Weights of a small transformer language model: a variant of Muon for these matrices, 355M tokens.
Each number is 500 + 25 x the weight over the matrix's rms, rounded and kept within 0 to 999. Layers, rows and columns count from 0. Numbers have three digits each.

# layer 2 attention query, 384x384, rms 0.0574, rows 185-191,249-256, columns 128-191
496505494499514476489508547464526496517510502490499468502523491472520528514505518507506504493448502491507410502494494485496543446488531521514485429512461511537463482505509484520484493498524449
473473555539499532499526490505491502501544516509450527548495522482510481502504549447480513492488525477474496522512488527514481509525514499510516504475473475506457527531517510476469484488494467
450511438467512503500517484481516503477527492483554454506500519531464498501451505473536487482492509461494529513510502534514500488475512456498516535467481488467491523447513475515486552480497510
512490500520505458515533507495515473486500512500489496564509478462538492571482478480479491498507489450466495499474495516474502499518459506479490486489545497488493478512543499487535487511488459
535462495434498519447538496497500510518509517517476488497480510512460535481490478494488497512477471470475519527507507453504550463471513464532492517529493477491512480507512461537566510537469495
494498499513540465523471489526526541474480502504480494460513449488500477486500545406504508531576495476491465516486465496456495538475488442519481527488523536486477473468454549489513562533544510
480491536512484467476490498508472500502546471519503519504518457516520414534479473470516489496496514465508520507534436499464518499515513504544503425437457459533486547497471479515499472481482476
470501551517494536527500537553399520502492510495456494491515539504550523461471509500477498521460487515502456499494527492509462441458493474491527507486491500512469464515526559503529494502510519
454467508501538518508536524448529485492499487414540488539533529467524542518499475575499494497543507461510504467505505517482445495569577521516537513432506460511445501530503532496499506567509568
544498467519532489526556508492515458456522494493472498491492545494495440519502469407428505537545505483472462511489479497515509539480508501418521464476507478444495567475509459447463524460515503
516512554493493515580461508453474506505473503538481521505497487503527436506482485519503486515505497496493484506505462478497512529490488493508504467475493482491498488504499482469518503455470502
510496493508514536485506519461487505514499495470452490516506538516531478522509479508528478520451512456545460473512492491498499485558520513455518503500504501502481492486519520485451515489500537
487513490473510540454515485431528503570529511485507533462470485496523487478441483506564512522487512504496423464494559545514455462502540560522544548462476522510526478521489518478494459547525483
518500523487475493499500474491503516503473503483551504482479495527509510491517492498485496491473500490478502498488527497524523482472521509514538505470508527509492482493495495473494484510497504
483517523447496474524516570510483506473521512545485551460477477494525534462474494513505504495534496471481479531495535473523497482534527492508547497527498478475474488479487468515455479449494534
# layer 2 attention key, 192x384, rms 0.0582, rows 121-127, columns 128-191
511509499426486546484535506502492507506488492541506484488466488508510513498471504528530521510543468507502510483528447425524508506503548570499500484521468503509461470543547490467516497539497523
512474515505487497435488504485537478539513470444497512521504515535561494482444527468506505472472519465525511453539507477495524499551545513479542530504519522474541491524499432471488458481527447
512492518510488496512483488528498536518466496521530493516478554521517506522493529487527499525454485507521476482493546514520504519480510534514486526490534491513490522567475498515547503500499467
518497484507505515382503534550524483504479528523516463506531479486549567496521477482525504515549505505538508471498506499490547503515501544513475488534510483519470482527483539495474503536546565
456515502504503492459500468477487477519493482518556508509469479489498465492488518458502499509511536561550461520483499510479538516517535541453476519526542484459473513490439442469475467474511540
478513488473523475494545455548514493469468509494493503554478469517539502511515503490500483533475488524502479539488473487455512503472457532583476490467489485516506526474489512528509573465445425
466504529477532511455514514546489527490490434503460472488491517503540530462504553450528514511485513506467556533473481522475521501538482538499493506503493481474483481487519540537510494514473498
# layer 2 attention value, 192x384, rms 0.0511, rows 64-127, columns 128-191
460527480485522505476534499533480446492514494491463506495488508506527500506480488524493506498470503494493506520517482487542443489494479484482519517517481455490490514531496497467430553479509450
532484530499488548495481515476456505498476497486543514525499478495525462521472509484507505503489502513488482512486484535544551470522497506520465490488499497510550483535476490515490441459498491
481536439505491451523534514508542563493532498493509495528510511499532512499486501488493493497480506509415531509499526459520466505517456545517493482492527501466458502548520525483508505527496551
496488532463508507478489485504516511487516506549493478485532491492445519504492494494521498522528501462505487502508524491495486464460540527486490527505501505490452556537510473501492496523511532
550490439489551507498494496446500478550494502501506504451479597511473542523474502516506503494550496505581540518479518532453548500521524472469460497487516527520510495481477511482511546501533463
507471549431508503484484474387501519498515507505540484492501487486512499516509503524501507513483498501454516494497534474481582498487491482468498518459505491517512506525534484490509469500498523
486475470519479447510474481486501544524497504490504472474514489498473489515488473485503507523494507503525497492495478511492513545495538521521531471535506522485495482504530514451530496501512519
502488519463464488490494499532488503495524503460541521509510505490516531512508511476491493485551506519512496502497549517488547481519492511479491484505482491506484515513520503490489531501517531
493479519492477497527472484577499473486489495518468511549510531487525481501522526525539510518506491499530518516488510442518513487465453500491486512480502481521512518523507484514496537502508415
514492594541485488500516471427517442480538488507480480431517478502493498489523478505492496516510508469518485499493452544505537496493502491506466520476511514481495511403514501530519501494538485
493519521501475500531540492497488508511519500536497499542509501487504498495508501487546495468491498483527412520502514526532554570499484502467502490484414515507523500491501488478526563454527516
516503497509506496465492490480485468492532495465464496455489506506504481510501518494490504508456499482555474507501527522474506526549504518483498511535498494539512458514524505517469559532510534
477488521523499515504472518544514494504492502523532478513504512509481500502479513512535509503486502518512468508517516395487492510489469512498495511511512513507524487543492514531501550501479488
512504503513501524514496520482522527500505510501509484572501516483527479501524495510505503511498514481444540524494461501458481414518510478487539523487509497509474505481520452506518529472522530
542505451503501456454520489449515508496511493443550492512474499488511494493512465562505508509523504499561513494496499498535469477470498522547513455476493486495491501450511555492535563495495476
467494474512526526450495478502490444516499495499466493486474505485489457489476534483504504488516502484458535480499524458488456522469492511502459516491516515467518520464484494553519546492517464
494501531472508494484514482516496486505498494446513511502503518479530476517509494526499491489479494500472450486505525439489563469507514472474507495485512512485495496471514519495503515501500495
510507485488556459520512492453467501499487504532495477451489470505510515502496470535534501492467486480513484529500469442522488500534530517530510487496560502505494448466495519486500574509521543
454501504537487507583469492524536488518500500468510511473497504511505503492477483488495499476460490506467514490494519474455549503487528518523501474493491522517498457518524495517484478511498556
528486487499515510534501495478493471510514498528544498487515491476467511508468546447501499489540496466452471488484473524478497462548497496474524513518470507500481477515508504499535521504494499
557496510514504457538506501495504481481490499518512482518526505499558462511499506543527499505495510481527509490497529501500497474519474520508534507526489501524513544518537516478497494491517514
515504479527483535473501544475519476476484509460545505457490458497493496491473517462508504504493508503554511495506517488573486522546495508494538479482527507482528522523505489507560522498469530
488500493506502555512491477480509528525513502532498476528486488495518498491480510520479490501462495528507503491537471502441529568489535490525498481545495476500507503520549489439460531521549569
487491508527486468508514499485508516506488506507493485550494504485513495514502511537479502514502506512553507517501528467526473508455492494520535492473488528518501456568533516418573547488481483
490493451514492498489515505505503533493514504530506474501484486495468499499525451510474498507475509504484506504481532519494475471518485517475477507496509535516489522526522481448485549482521466
498495488549477498501509501480477518518500489489541505494515524503469526484554495542498509460465495511493503532502531487525479485482511511494530513499528481473479502522480470491468440497486453
486496534496508511496504480532469530539506500511500491509514532521491474489522490443480498520501500501473501523508496493530530538543504511507533470486511512485517512452516521505482476547488463
532498492459497530486458513511524513505489491533498516560487487498477521492499527551476496466527506504509518488484449488455515503523470503536486491487524499516477476467515495462594525536513505
520509481487476508465502491470469496491495500482473487505488450490438495496492456463515497509511506454539494485479480501486531528508507480540531471498537527509537524515528488499529522485518448
484526499510490563476509506503494522522509499453494516467507466515485494500528481502496506466487509478499449494504484472474533501520504475508499496519508554502507516491503523447486550491494500
501514499460516523464504507497482473518511498498510525469523482506504482491496495474496504501502509485556483504524545518473526488485489497529480520525502553522488521484496532516478513503525521
473523531530495517511535491520476500511489500472490485488490501488468496493477489506506496503492494515472495515509502502481487450511536507442511482477474484516513489449499509529530513486485550
458509509534501512495513468445513525551512502468454484471509538505468497515503500475501497517543505500528529512515494524448495473478506497537488515491487498453528436459509496536519446485503492
487523521510484449527506502460535500508499492492484501483501479512499505474491502522494490478509496486514481496519532485481498505516493457514489525487505524501473510453520495540525494510491477
505540482484482527503520486500472475503511503475476486491493528486507493486525506498511500497514508502455477504499494456511552526470504529499510489528496498524490493495541530543526524526475466
470497487473515485510504480470493456490502494509525478484499523504543506497514520533501497498461504498565536521501501531507551518452533532545500488496478486488502515509501511498506502481511467
475507506491513530430508491503495478513507493511481484477510480484513518511503505496506495510483498476517478513502510475507469505523478510516523457514529427506489505515492531514485517502479516
529490496493495492527490474506499533501502496490476510496492471513522510501520486501503495508517507510511506479515490484515523496523518510475495500519518495526508461491491509501511469506494564
530504498489509476533493494449527501503491504517503477504477511514484451510467517489461495483470498510457476514500545516541460490477530481513458495495497513509530537506511496498523560501503448
498496461520484491564505498514491489545491498504469510553506532493515462503512450526481497505486495478555496497502476499516476517534498525523478517494500500452510533470534470523470487508520516
497480566522483440477498470520502486495510495479450521517493535495516492498482499520467503526516493512498505521491524470499528522477527499515480518506493501518504493537522479460516503493499507
514489520488504497492496499496507483517499492498520495507509490478549481511462472492491501505490499477506510515504454490479505547477496497529487447520519511515462505511510524466516480505504524
505490488526508567519514495500498532482487504484533506537503525499430485498518481526504497484514497521462469489499502433468465501473519494483489525494528503499474540491479495548533508479492453
473488496532475507496505509501530484525508501496476509458486512492466499503511507536522507510533500500495509501497500506502513548536458489457500483527518482491481498509535510499488525498504476
512492471535514469467512483488480498546488499506504498507495495494461481499520476478494502497462494506506529493533519521495513493488542512479489490502488498524498475457545479499543437513499497
523482510490470523470494504512512500491517509485506484466490468515511511503477503461527519512512492477474483504489504526512500449491463515494487492496455475491515468498467475529521530480525520
523506469475502507497487509532478513513494482540462496453505512499505513501495509491535505504502495495543494506526527502519516481490470590452536502497519515522524528544506514484465543508522556
523493503465493550557522498454513537530466505488539486515495526484504511526509531522523491520570501483532511534478529558536471454490512487517453508493521545497495501477486503494504509506507461
558517422439490506495509482539520482483485504516491492454502526504473475517462519502496501490511497505491506479506512537492474443476490500504525520509526460461468530489482474504551507524500481
483516546512501526501484484496541516453502501431490491510484498497486525472515474516489504476530488492505509501489483526493529534483506474499476578497507508525500524553491508500472506529491468
473476502495499500478482489506480558483510488537518529500509506507457497500530517493507491484492495497478492500498501527488511504510517498493495489473480470520494533522512525532533507477515466
507517462444492516506495526454530452510507492500493493525472544487523453502479500530501503480519494469540498488519459505477476452499515513518552497502479431504486502451495495548576473512482495
472478483515487483475488457503527513519467495499471487509499441492535484492467514515532495526543500515501502495493442457524487552521501491513439456502496513523539477507458504556436512533501507
503483500493499481494466473504504501520487500503513480508488500504456525496516469484472501520464507514498525506502524466503525492513510541435502528485524520510504500505466478493517491488502453
486510446497471487532489522492532482471492509471473492508506516498455512513496496538507501512488516528471498479500516507494492532514489503478525449512475524446478521485498478459507485516514494
480522493515527496498525535414489486478503495502511483466506518486498454499460514488474505540481492511499514486489493530493501469462482481485505513498493543480515497475485515491445408517502508
486495533495510500489511504499469502509485493441474487498507507500515505505456511536509491482546494547514504489504496466526512523500498494482480533514499472501497544487493502516476452499509540
510514517548498491495540500506484462513493492522477525491489525499500488508471482477495495510531498508439464510506502532444508490463482507472497501527506497483503467443461498521513534475501521
493499518505523530544492466525504491498517497510513507551497480518487493507527472490470504480519495503463523519488523482516469514504486459510496511492484513465502572545493513504500518472499545
517502510515502544522489493498574518517483502532514492477504502477511495507515488505477491498522495512499494506513529447472554507502495487477465540496509489499491501484511475512506486512510428
500482573485500494500511496469497517523504496584500485504530486497517528504500510477482498493519495486492465490504505529536578418482530458459500494497488490495503494568521514505438476475489501
445477470503483491535466511500470509507480480504521513589472477521436524494511476492474508492489495503507513498521489492550523486511545516528480499507537472504483553501478462494492470491492554
435493556529490535504470504540490523504499495492520501483476528507492487494507503485480502496450498501495518531485514506508507505483501487501480537499531450545520510575496522503541510493507476
543490505469473531491512490497530454464481508502517519510499505510504501499471475506461497483499497479470463482517490505471509438486525513497503491509522528457473473493476471462531457540493511
# layer 2 attention output (transposed), 384x384, rms 0.128, rows 128-255, columns 128-191
527507476478517518487504476505517520512520536495513494552487492533473547482525476483541495489513467513501461491468502508451550524505524485517466469489506521543488516505521502515579491486526533
496525471503497459474496496511479525472535444476460536473484543505483515456478475542505498496517468488551480500520493456475499498476536470515554479498485548531500466465558499500515522525462495
509484520515489487498502466491505520466470525472475448547515498510557499473508441492444516509478554484505502496493471510544494510521503480528504508501487529486511540464537487486523489478512503
520507475538532486533513567508467501509537453460499497459462506502515529468547496533481492482439511501498525500471530522521493496488479523504468510461539476529507487503416528544472502520457516
511532532495464495509505497495514507511533567512513466515506464483533509509490519498503490506512524478509486516533440484491450477480480495543532472505462509486519501529453504526526446495447500
502512488555467478517509532558476480503489461485427491469490507545488497463486524524480498524494501528492498522455473504495432509550499512491512515531472529484491494502508499525515506518486497
510487505481516555519506529533468490473506480485500453521489475479506485449485522469462507513511457523484500464524524506539469498468539509491450520438494441468481525480499513534499500514512460
459535531506530532503517512498514506492480555510471473517434449545444469528505497512520502489484570500502496504497481436486456490462453530489575519539551505481472485486537485494496494463491486
500515493504515513462486516500472533472512540490510471509491504512503466496529528511516458486499416480493486487505460482495504492509528512519521492516543529533500488489480501497493504506478505
474523435533470528513494493516498534508504469489500483514490510519475476477488543575526501507489535497469516489543504507516500504470479499537479499514528462512504510491439476500478526508476506
563462490518520531491493460482509456523486496474498559465510472503479468437497515539484490486482474504512508489480548472452487439483507555538527485483516461502470526490525504513464503517501481
520504455485510486509556514552508488480513482520529467529525506498519548486481471552546494506536463503533487509504502480485514485466493528536502543502500474507474462516505470493506526494493507
463510501507497544550504493535455524465519491483506490479511501509455514534473523452532493496495546485507540498463468487488502436499494488465515518519510470499536527506514491498526515531492474
482474459545477564516470486537453492478486474472516517479484505486486539488498499506463480464487527500537450550472510499497486515512497514501487451499482502486549526510475540516486521502506492
489517517477512505539527509510497542485496524571463506523509493500479472478500500503529496468498513464479550469497501509500513537509493544459477494548441480506478494521498442487491493492525514
514502520513484506507512490510499522495494479499531520546524480487520548518507458500529496511501528502543490514476452542510523513525481491522514504499489543503474526471494402520532493496493499
514500514507488505463478509511495490475531497559515519515469463480506531472464502502542511553509487517437534520498521521477498519494519488506503505527527484464474498518490461505500511488516486
518454477501487506488506466522530528505541561471515529511495484534492483501487479491482525485484490490481514509473495504475514498488431496474515501482482469495516495494514446472460477531461503
472490525466514447473529501520476485506530476523440530552474488555502519483491479507467490486506462451493505510474528512491460522519457524473491501522475510482483483543476477462480534507511484
486487477537501498486491484496493501509512512494463527463488506560530522504529451577486492502488454490542487520516504479471513490510510551552500513452517520464540516524511502476532538496524481
473519487490518523502493471518501503511515439501497518454475488513498516500553507486483519457507584502479460486519524503473499490485499536473520507526473501474507458514513530540484487500512467
503461492522476470449513454519549498502515527529449471453552549483507479503505499485492531450463570513470479480508513517487545539508484494463494502479516507495472524483477531501478512502498488
536468465490487468476505453503529496495520482549500532471487487471486580468528518495480508505478531471499480530503507577517490498458491500476492513468462508510500535518458490494523529478460490
497520515459518491462481520516502455508486503523496476480491546444533495481512486476519511519430556462507537467461486512501479538472488504457481565556544483498529452525504439514474512510496492
526471510510460483523521453491504439492495523513488508484471514529506535516488530486503511520527521491499517483487505474503491545495499520499485516479512457522527507495512531514490508497513512
479528522486523513492471503513490518519474460531458498508502501497495531521486475507502490498518515501484493449561542466506508486519510486526472507525511512492508540515499514461500511494532503
473462464490485471515474484483518506495520504485474494455521523436544482484479488511509504498459450502549518528514522512498442493526540468461457533483506503529470485526478512489528460542513504
551535473528489537468509503463515521491493491536527463484497468518573448496525445491466509550488477525440469480511557476473485537520479489492537533507504518485489496491472541507415540479485488
526503507524517484524525515515455515513500474487452515432436524484562550523468531519466491462512506467466523518491494532493447506454488475466469544506478495512470511506487491516508445484498492
553492500506484494483486467551494496491470490502454508482521460494495493481472556494477494525491546503486523498474513518482506569495500496518495537450473457500512460487498494535469506483508445
534507435483495491525507483462484493497506500503486456466486520518534496523520507537468496496488539490438541475525491516524512562481487518460471525518501451493528474542494522463528482525504484
523432499507487496554474506523531485517467448509528519489478469509491466506510461465486486508487535501487497507516504455473469481465480503530534505529487528494474499545535516458485528485547495
533477544499482481536481542515504492495517480525526511520478500491521513557545494474467519464475522521506505523486512518527509557528516476513508471498521527545468482486460547485502497433437499
486518476508522544494458463477480532555526463512485502512457508516478473536512469514504495482521497499485493503526504515528503491500469534541454455512541484490530483510514504423525490461507530
482471517524498499454500497477488501485511515487476525511450483469484514529520501473464478448488542465521489531504535535475480499511497508482487496525469518482502470501438469466457446507536500
495513517498488507506534498492500513523557503550501520512496504532533499465475473536474489496515478497504497498483491478468500466528533492513501511547480533524495490503461492449473490471526494
493511537476508508517511477474525532481415508518510499526519503517503492512477518503449510524528450517482486455503488549501496465481483483458493478478525526505510456505495427520579520494516448
489482522553491522464473522505487513482544508542487464537492509504492475500497559527507495542503511526537518543497454536533534537478499496540508557550516475501554493482515475469515501482495468
476501504534506496507484493498499522536534500495491496503472489474483478499478441454492500494475580485547555489511435524458480473490503518520507479547471503459476479515470475487449521519529545
465488499470501512439506439519532512454529511489453502486470469518492525485492499447522488480478447460549513503441523525488481488512548494526531497475540504554508477506448498506494535533486504
468543546446523561469585503519484495518534490526566484471513545481516453484465525475480498531465482504499560460526507522545478469527540520477481533521460495483516471485514483465484535512453483
507509461494515477529502463510484487522536500514504505536485504515523543482499513553502509514506577467508453509520564544503439470468515530465433537527490516518502497518520476507492530474484481
497513586486488516514500521480465528462518450486470508455493485557493509518490473465487492499463430497486487528450515483500539509524470494521519474498520476536509484533507505483503525540474555
549551478437525523516520449485493499487493532522530479487507483513552448551490529485501510501480510498505511472456533480504476510522466510505470546468526502559519508507439505499493497520537529
471482445495488530556479540524502461453448485451518505490499490536498551531539534561543515482522508496486493506479508497525456512528498510499504465476512498489485452519480520531502521530523533
504510485543503458492507500498488473510509505465487521497485510518483486480500527509511501488502387517475526509507468481496516514522509513512497470510506503492531492514525482485503516497499495
503503533498540475572499495499497510510499523475514517468524523456472474555537508459476510521517517507511530555492506523515503503508548468452483503515517495495497514529516499487515509499484462
492531480537502522474475470465519445502470536478491510485488441525523518461455438495456502479490557546463487480513494509495490511520516524558492456514419515504508504519441519520509471516538476
465465502528494516490491493485497505555528500468539548538492437476513481480501458443489488475546468464506505520507488468495519539533477482538498492472501463516493504465555511545482447490550496
514487502475473485506513532455493499519487501556489521532473516502491504497486525518526512500511507526494498491501524483494497470520512504487518454517485499463498492480504495489531504449510487
483514483505509490535527504516505499503510527497497431489477503465483482471485492526490519504519507462493505542509504524477501502479492500514441495462508505503547420511476450513534514501497529
509480523522472489454509480488529526532521518511474511454532473517496523493516513488491469474500489485494505493486501553505541496470566541494446463450491529452469496563545521465461465457467462
484546514442478451529534514479535531524532544506508511488528475459490472528504509486488498495569452507542568488480541531510526422447463510474507492536496516526476498465456405487487527501523483
515490531441491496487511507503488458447506564513487500515494513493555506472464524525529498513475452549514474539467485464557482509519460496530476519470539509507524492485507516521488485525497501
457504499463536475506522471488502529528451484510496497477471477496479506476491493430522506482532508462507511475485528499471503515462419514503488528419502457508458521475459483509483512505488541
506530483512486486548457498536498502531487447497488494500470484492496489478467524503500492536536534501536447513537500473504502506497516483499482490505514519492500524549507521520448500465492502
490482546494480548499497521464511533498509538506483529523550455484536477520530475417488497497431599532479475504475526508501488491526501529505515492531524524515477446517496549474454509503500495
472476469468460451526512482509463481481503518485481489535509502531449495493470544480469503446501536554495498471469472492473494523503453467532508542503477486523555496576507464469466515495488491
498454495521465510488527482518494457443458474564487520412496515509526501485474524527493506492533553544486495502539507532497522508525481502493508515475518449475536434545536498519513472515536518
477545505508475505503466515516444531518521547502458528476490517510575466487523535478475505478506561516447474531446474524490518535503486531529505501483515526477514494498475507504514518493473561
504479498556490548527495496520507541512468479463515523456488540507464478485481556525436497501477532578489456499467449522490511526562495504498521498485515468516496506492488484494524489483472496
513521516510475486489521528481523483482531520529519483503513526476521488530493507495480520546498449528499514439542495502533518491506449496481485507510468502476527456519510539481510509496479483
540481517515488501498508451503564509498464440504478500506525494516512470475488474525507510455497339554504530432487529505503510491545559498534521493492463551511515505476472509506497518488549469
473479489522487495489485487487484542496545557487497497489528482463524524497521526464486507454488490525485515505495541530470492527548488528547483503473450441498505510525532516495477507464528493
480495521504499492456491518505517494532499513492491521465519484526502481492485505547486483490477501517499487497504525517525451534522523538513474493515479475486499459494482494509440532496488497
536486516489506500526552483498531485529473518585471490521513466500535460482523535442503493505516460499474502474518531484528492521521483525502493494472469493456473516484458495493487518497533530
459494470493523527446507507506492479555502462495564541475468476475480500589540524515554510495525474535492499498510488485460482509499524547487465469473547479475511453485460497540487510457510514
492509513530494448469518484497541490509481481522468524516496505496502506482449568487534501477549478464507487509499498481483504506490529467528527560518457498504491471520549490497506525497524471
495519492509517460510507555506527514512501580506542484513525538485483484494504481497493486472467443530493513479473556496532526481496477493504477527523495443511467526516531523495475514542472532
462537492467525532459474487490499515495505496520556533517513537483511501517509495455472496473502564463510483461494528538517569477455504503490472518485503480541496487524491474489476503514483513
485504523537486434502532502476482509514501489502493503513502524543546549518504496555537500515541532483485506539490482507495500481525435507498522524532491545547513501550477480481452501476453533
560492473505526480517479515499517473542492492489488510478560492426505508474488506480487493554523494488496481495501509517504515524549533482457432537476497496481524494513470508494495525523489490
506509504524520469467483516496492460520504542472512500525496504474486471490508506481516521496513411518479521496550504499523477474490518482487493476533484487484498525514504514486507516502508474
492487521498537451532513506481463488452465465480480524482488524476499507508492519485488516492487564516519491464513485491530511521518455511495517528503485497502523514484513528504489533498484494
466505508462515491474504519523502535475457498477481487506513506495522504519518464488552517472547512468497537508524452486476470518530461501517482500545477529487521503487473557523553494506455549
494481508514526468488465504479531508534496491485483524509483516490496483521490515547471505497446458496459519492483476486535495477502502508544495529486467482486532550486521505454538543461488505
530540531489492467502513510464527515494526474516504493537517503500519510461563497500471484544476465486493499501532524487499481517508504515555493508546501551492505511496460532476474469542539504
488510529499511460499509490479496462516496460529474499522517480542485539487444479510506503516527518486487485468536519504493489485471521519506481500473560451458500473480485524521480519496501497
469493481531470487520474503467481508509514498433530531493501534477499518486477512455501484505525506527522458536538495507515511491519508433528482502411544524483498497489515529537527513446534483
488505494497512526515522509526501542497514483501504501492504549521515533521498534468482510507461526538468496504502512467479434495471549494479519518490493493505500495496487516481480555525488472
560519481521489520518494483497520518520483520494467457495490519491495463545560507473502483436500561490621498511479488506493475509513475496513490463484492504544498465450519498502488496532482519
472561530500461507488493512485497521504486552561543472521520540449477443485515580431490493490533478480492503510486516527508535504488509512504489470497483492504455485530506489512565498478510458
547488473518472563526511501471552494461471499510501495448537532494479542508533513527527507483494569510493481484504480499486506495479504516526498482494511471488467491467524485507485472496521514
508439505482528491515517494479507433531456504509482488594526487491462514464496524456514518520483533537516519537485505502512442515522472505485492482530483524532483496451510507531497495490476508
513534535504504490491512511493499465504503470456490458502509493469469476510449508508517487536488484479500520486473455512525518489512508441511487507493513487526522520510498483515507517529500488
506521470502491517491483502463518511473533436510535510512517474532482492441515479526471488548537504474522494494514516517495480448516507479492481485534464487516500489529496487519502486478518512
415501510537479524546524524542451519496521524482496464516514508499504532451509538547519516502568494474535522511487486468449495449544491549548463525514488504475519505501517492525470458523537461
504490538506491498545515499501506541463478506452605499533497445559482481510489494551516528462507526512484498503508499505478498470491465469543524450502502483512454538485514500516501487483500499
431528491495515509514507492498490546506518493490479504501535499492469451516533522483514505449466490509510459490542530491490502465457568507520516480495532539484470486465519516515550494510494499
514503508512515552471519514506521484497503510472509498471501466501521485479505481492523470502494513479520506525498480519503515512477532473509518482465493496499499455491501517529513479530512486
530499489531484503473473513522483506472501519509505488541480522509502528510541528531444524509500456500488487452494481522487529531455465519520547488485488519506495504491491501514535553488501480
456419495501478487500488498514495486502471489523545500475522506510430470531508518518474526470543620528507522513562518482507494474508438502469469483515502460547529467484448542442544503469505474
529537499484519478525518489471515484457480522573504539533541476477475442469519508470521496494477463518543477495519518499504510507531470557484509468498504473524525458492490488515495500523436502
490503519519468458518497510486525511502500478524527530544498482489488472494520474487527506525510481462538476507533483464524469488492494553481480405536526520478512541500480539525461493507466543
471480548491523483520489551539515498495483493478455516487558470507480487454505551496514489480489498485572424504448495479499478452521534530506463493521506479530481533475479464527489491481481508
468559517517489551487507486461471494471514505533533503543503530522512519493549497546505502449516534507435518469471495523517520533552528519505475472438536488508510532472503498552484472489487521
486514480485478513504491459470492485504468541459507542504508513498493484500483514496535509554500480492480495460517509497463480438465499454471517503445480508536504519472549455493480523535489518
528527514529493511486510492479533506432489500507489480484549457491523544542512464479485522531456460519509530575454517474485487511532502467466516500519449512489497503500466516510490518554480475
484513471508467518506486488530525564539506495530555466497507504510499526493499478503514496547512476570470506484531442519493463518509462493499496500494515529490504514490554486489527508515530517
497516470500506464518511517530513476497480509454523490491462508485484495526543549469489510467511487492480504486487532552504558524466475506495503447437494435516506516501506479526514506538455542
496544500535497519527512519506528461531522527506509520547501501498494524488508469484554516489466521486470512532514516484498512541530520497469534529533454504494497525493506507451416467519523505
511525486477504533560481499528512521482504474484517519518511519502529507465500506473513493456511476497514479444474499464461489467493470499509488481483521497425507486524457459507489472537505509
522506520489491498489513488503513495476471455508519490514515498510516504495526526493498526516553522530508503534504518473511514524492475461509485516495521505520489504481507491554497494507506459
528480508523500510520505540513449519495531520492517474489552493474540509526494518460500499494504497479468490538517473506534459518496561488466452507504489464483502536522546485485528504471481482
496493503548520473565452525469508522436472500492487488536493492520512508494512498495505501510547529503549493480503453473505513491516445488571517468471515490477504550514509470502525475483479520
552495490567498525487521527502497499500482446482425497487475504522481527529522479516503489520505526528538516491522490507528505519521439452589532485505443491510502464468512475471529511517485566
532483462487518451462523489542500492534498539532510520542510495466499536487494534523456498465519437557497495492506518499492411503475508508475524508481489529462516493432504489512492516482512444
494457530519493486488521529535478497463521451494503514497551490495479490460509478473490492483509480472484498509516423486459486509464519506501515473476490493462518507537514567496471481490430482
527477545458491513484474482490475522451482478531508495473485494474530456443468484470470511529492480468476511548483463527481509517511525528543516518523487486524510521503490483496472510499508488
452506494532496494539486493509499506506500546507511482492496507522476530500478472507498466514518426534494480474519489510504521475503509548468512521496494490513491549517530501499487509487492494
492513485488469533521513513483554486522439478524537471520516479555494517503476456515503485508466530514487473425499528501473513488508480517525473468506469484523511482459480467478486495448548478
547492503499483506493528509498464535486490485506488503529473522497484489562522517535514503508507430481516529480480521490485493467488507466457511471434503475490512490458547503474486520456484533
516475478480513473561482537544511473493484508516469493491519495526479475515515527462515488510497522516502506482506534505486503485483518505479498472496524498486469519495442529448466522516478481
491511503535569464467495475502497512521539489471553454485530512500537509486488510531517498512502483493516501521470519500487518513519527514516496506522520495481488548450540525483461500521456508
521475534508485482477502502459525494481501476520471511496511483496534501532476537452513499522477582524526500499510477493534484528513502512493505530503479506510471535508499534487470511512524469
524481499516547490525470506477490541492472483494518490512528501493490511508474431467518533512480523513497541477505519483507479508520452433546505518497493482501534502449483504544565537517570499
521486524514535525434515488506459519487494481519525489511517517556545524492485529460481517516450519477474480496520456464493480558513553472498512518509532491461519525506499522462496507533499520
480485496482469489525452466486492506482503492510518491498525475488455503513495554458478488518503487470479513490510499526464509512524493491489475496473442523503516513520504520499518536504469526
549503507476498472447492482469495502510523518536519531496516476482499486524496478516502503517524474479501486537524510503490505489535543490481506465531506484532495497503513526512465486534483495
520483472467540503472497498471483519489505492453528516528476541508496527535504508525510510515474540434500537527465482512505498512523470513536506519528513442524500509475489527477520514491482554
538510482539508490506496483554513483474537458500518487495448555512487482508466514522528503503555470434522510500502479510495522532460483497477474504465475494499496534535493477480554507507496489
518511489502506532513492504502491540492510513485525522521515512476531511513512518532501513546488468452514475516482517519525479501508506532481474467459533490480480481479483535511498507469510537
484530492459516482479500484467500481508524480444522525545531491489476496487492512462523498499491519483501485483459525467527464507494545565456525462503501520559436489490501531484479508521485476
491478485525523520480488488486510479493480466523563494508508485490474543532491459528525517520480538537546518467500546513532480484497473453526506527510478498519509497506509510480525513484481485
494529481503524538504483482524509499460510529505481485520492469495525484526525494472521520465522524437507556515532517507496510491475448440530427455476476503506509501501486487492463483515448492
488467477508501525492482489509499518507449527490526487483519518471488517499502452461516480514489449491509487509458517510488514522506509529506500465508526484497511500515515482539510474520516490
477498518471516492480491574508544494490515500467531492479473452508477508515505510507529475464474501504474474529509528440506479490467472505517493499545477470506495509494538489478509519491463571
489498507543498505527499545492496499494471549499471490512506467554508519463489490465526521497507508535516485499458505464498485506476498489527505499523493537536498500492486536477514481494499509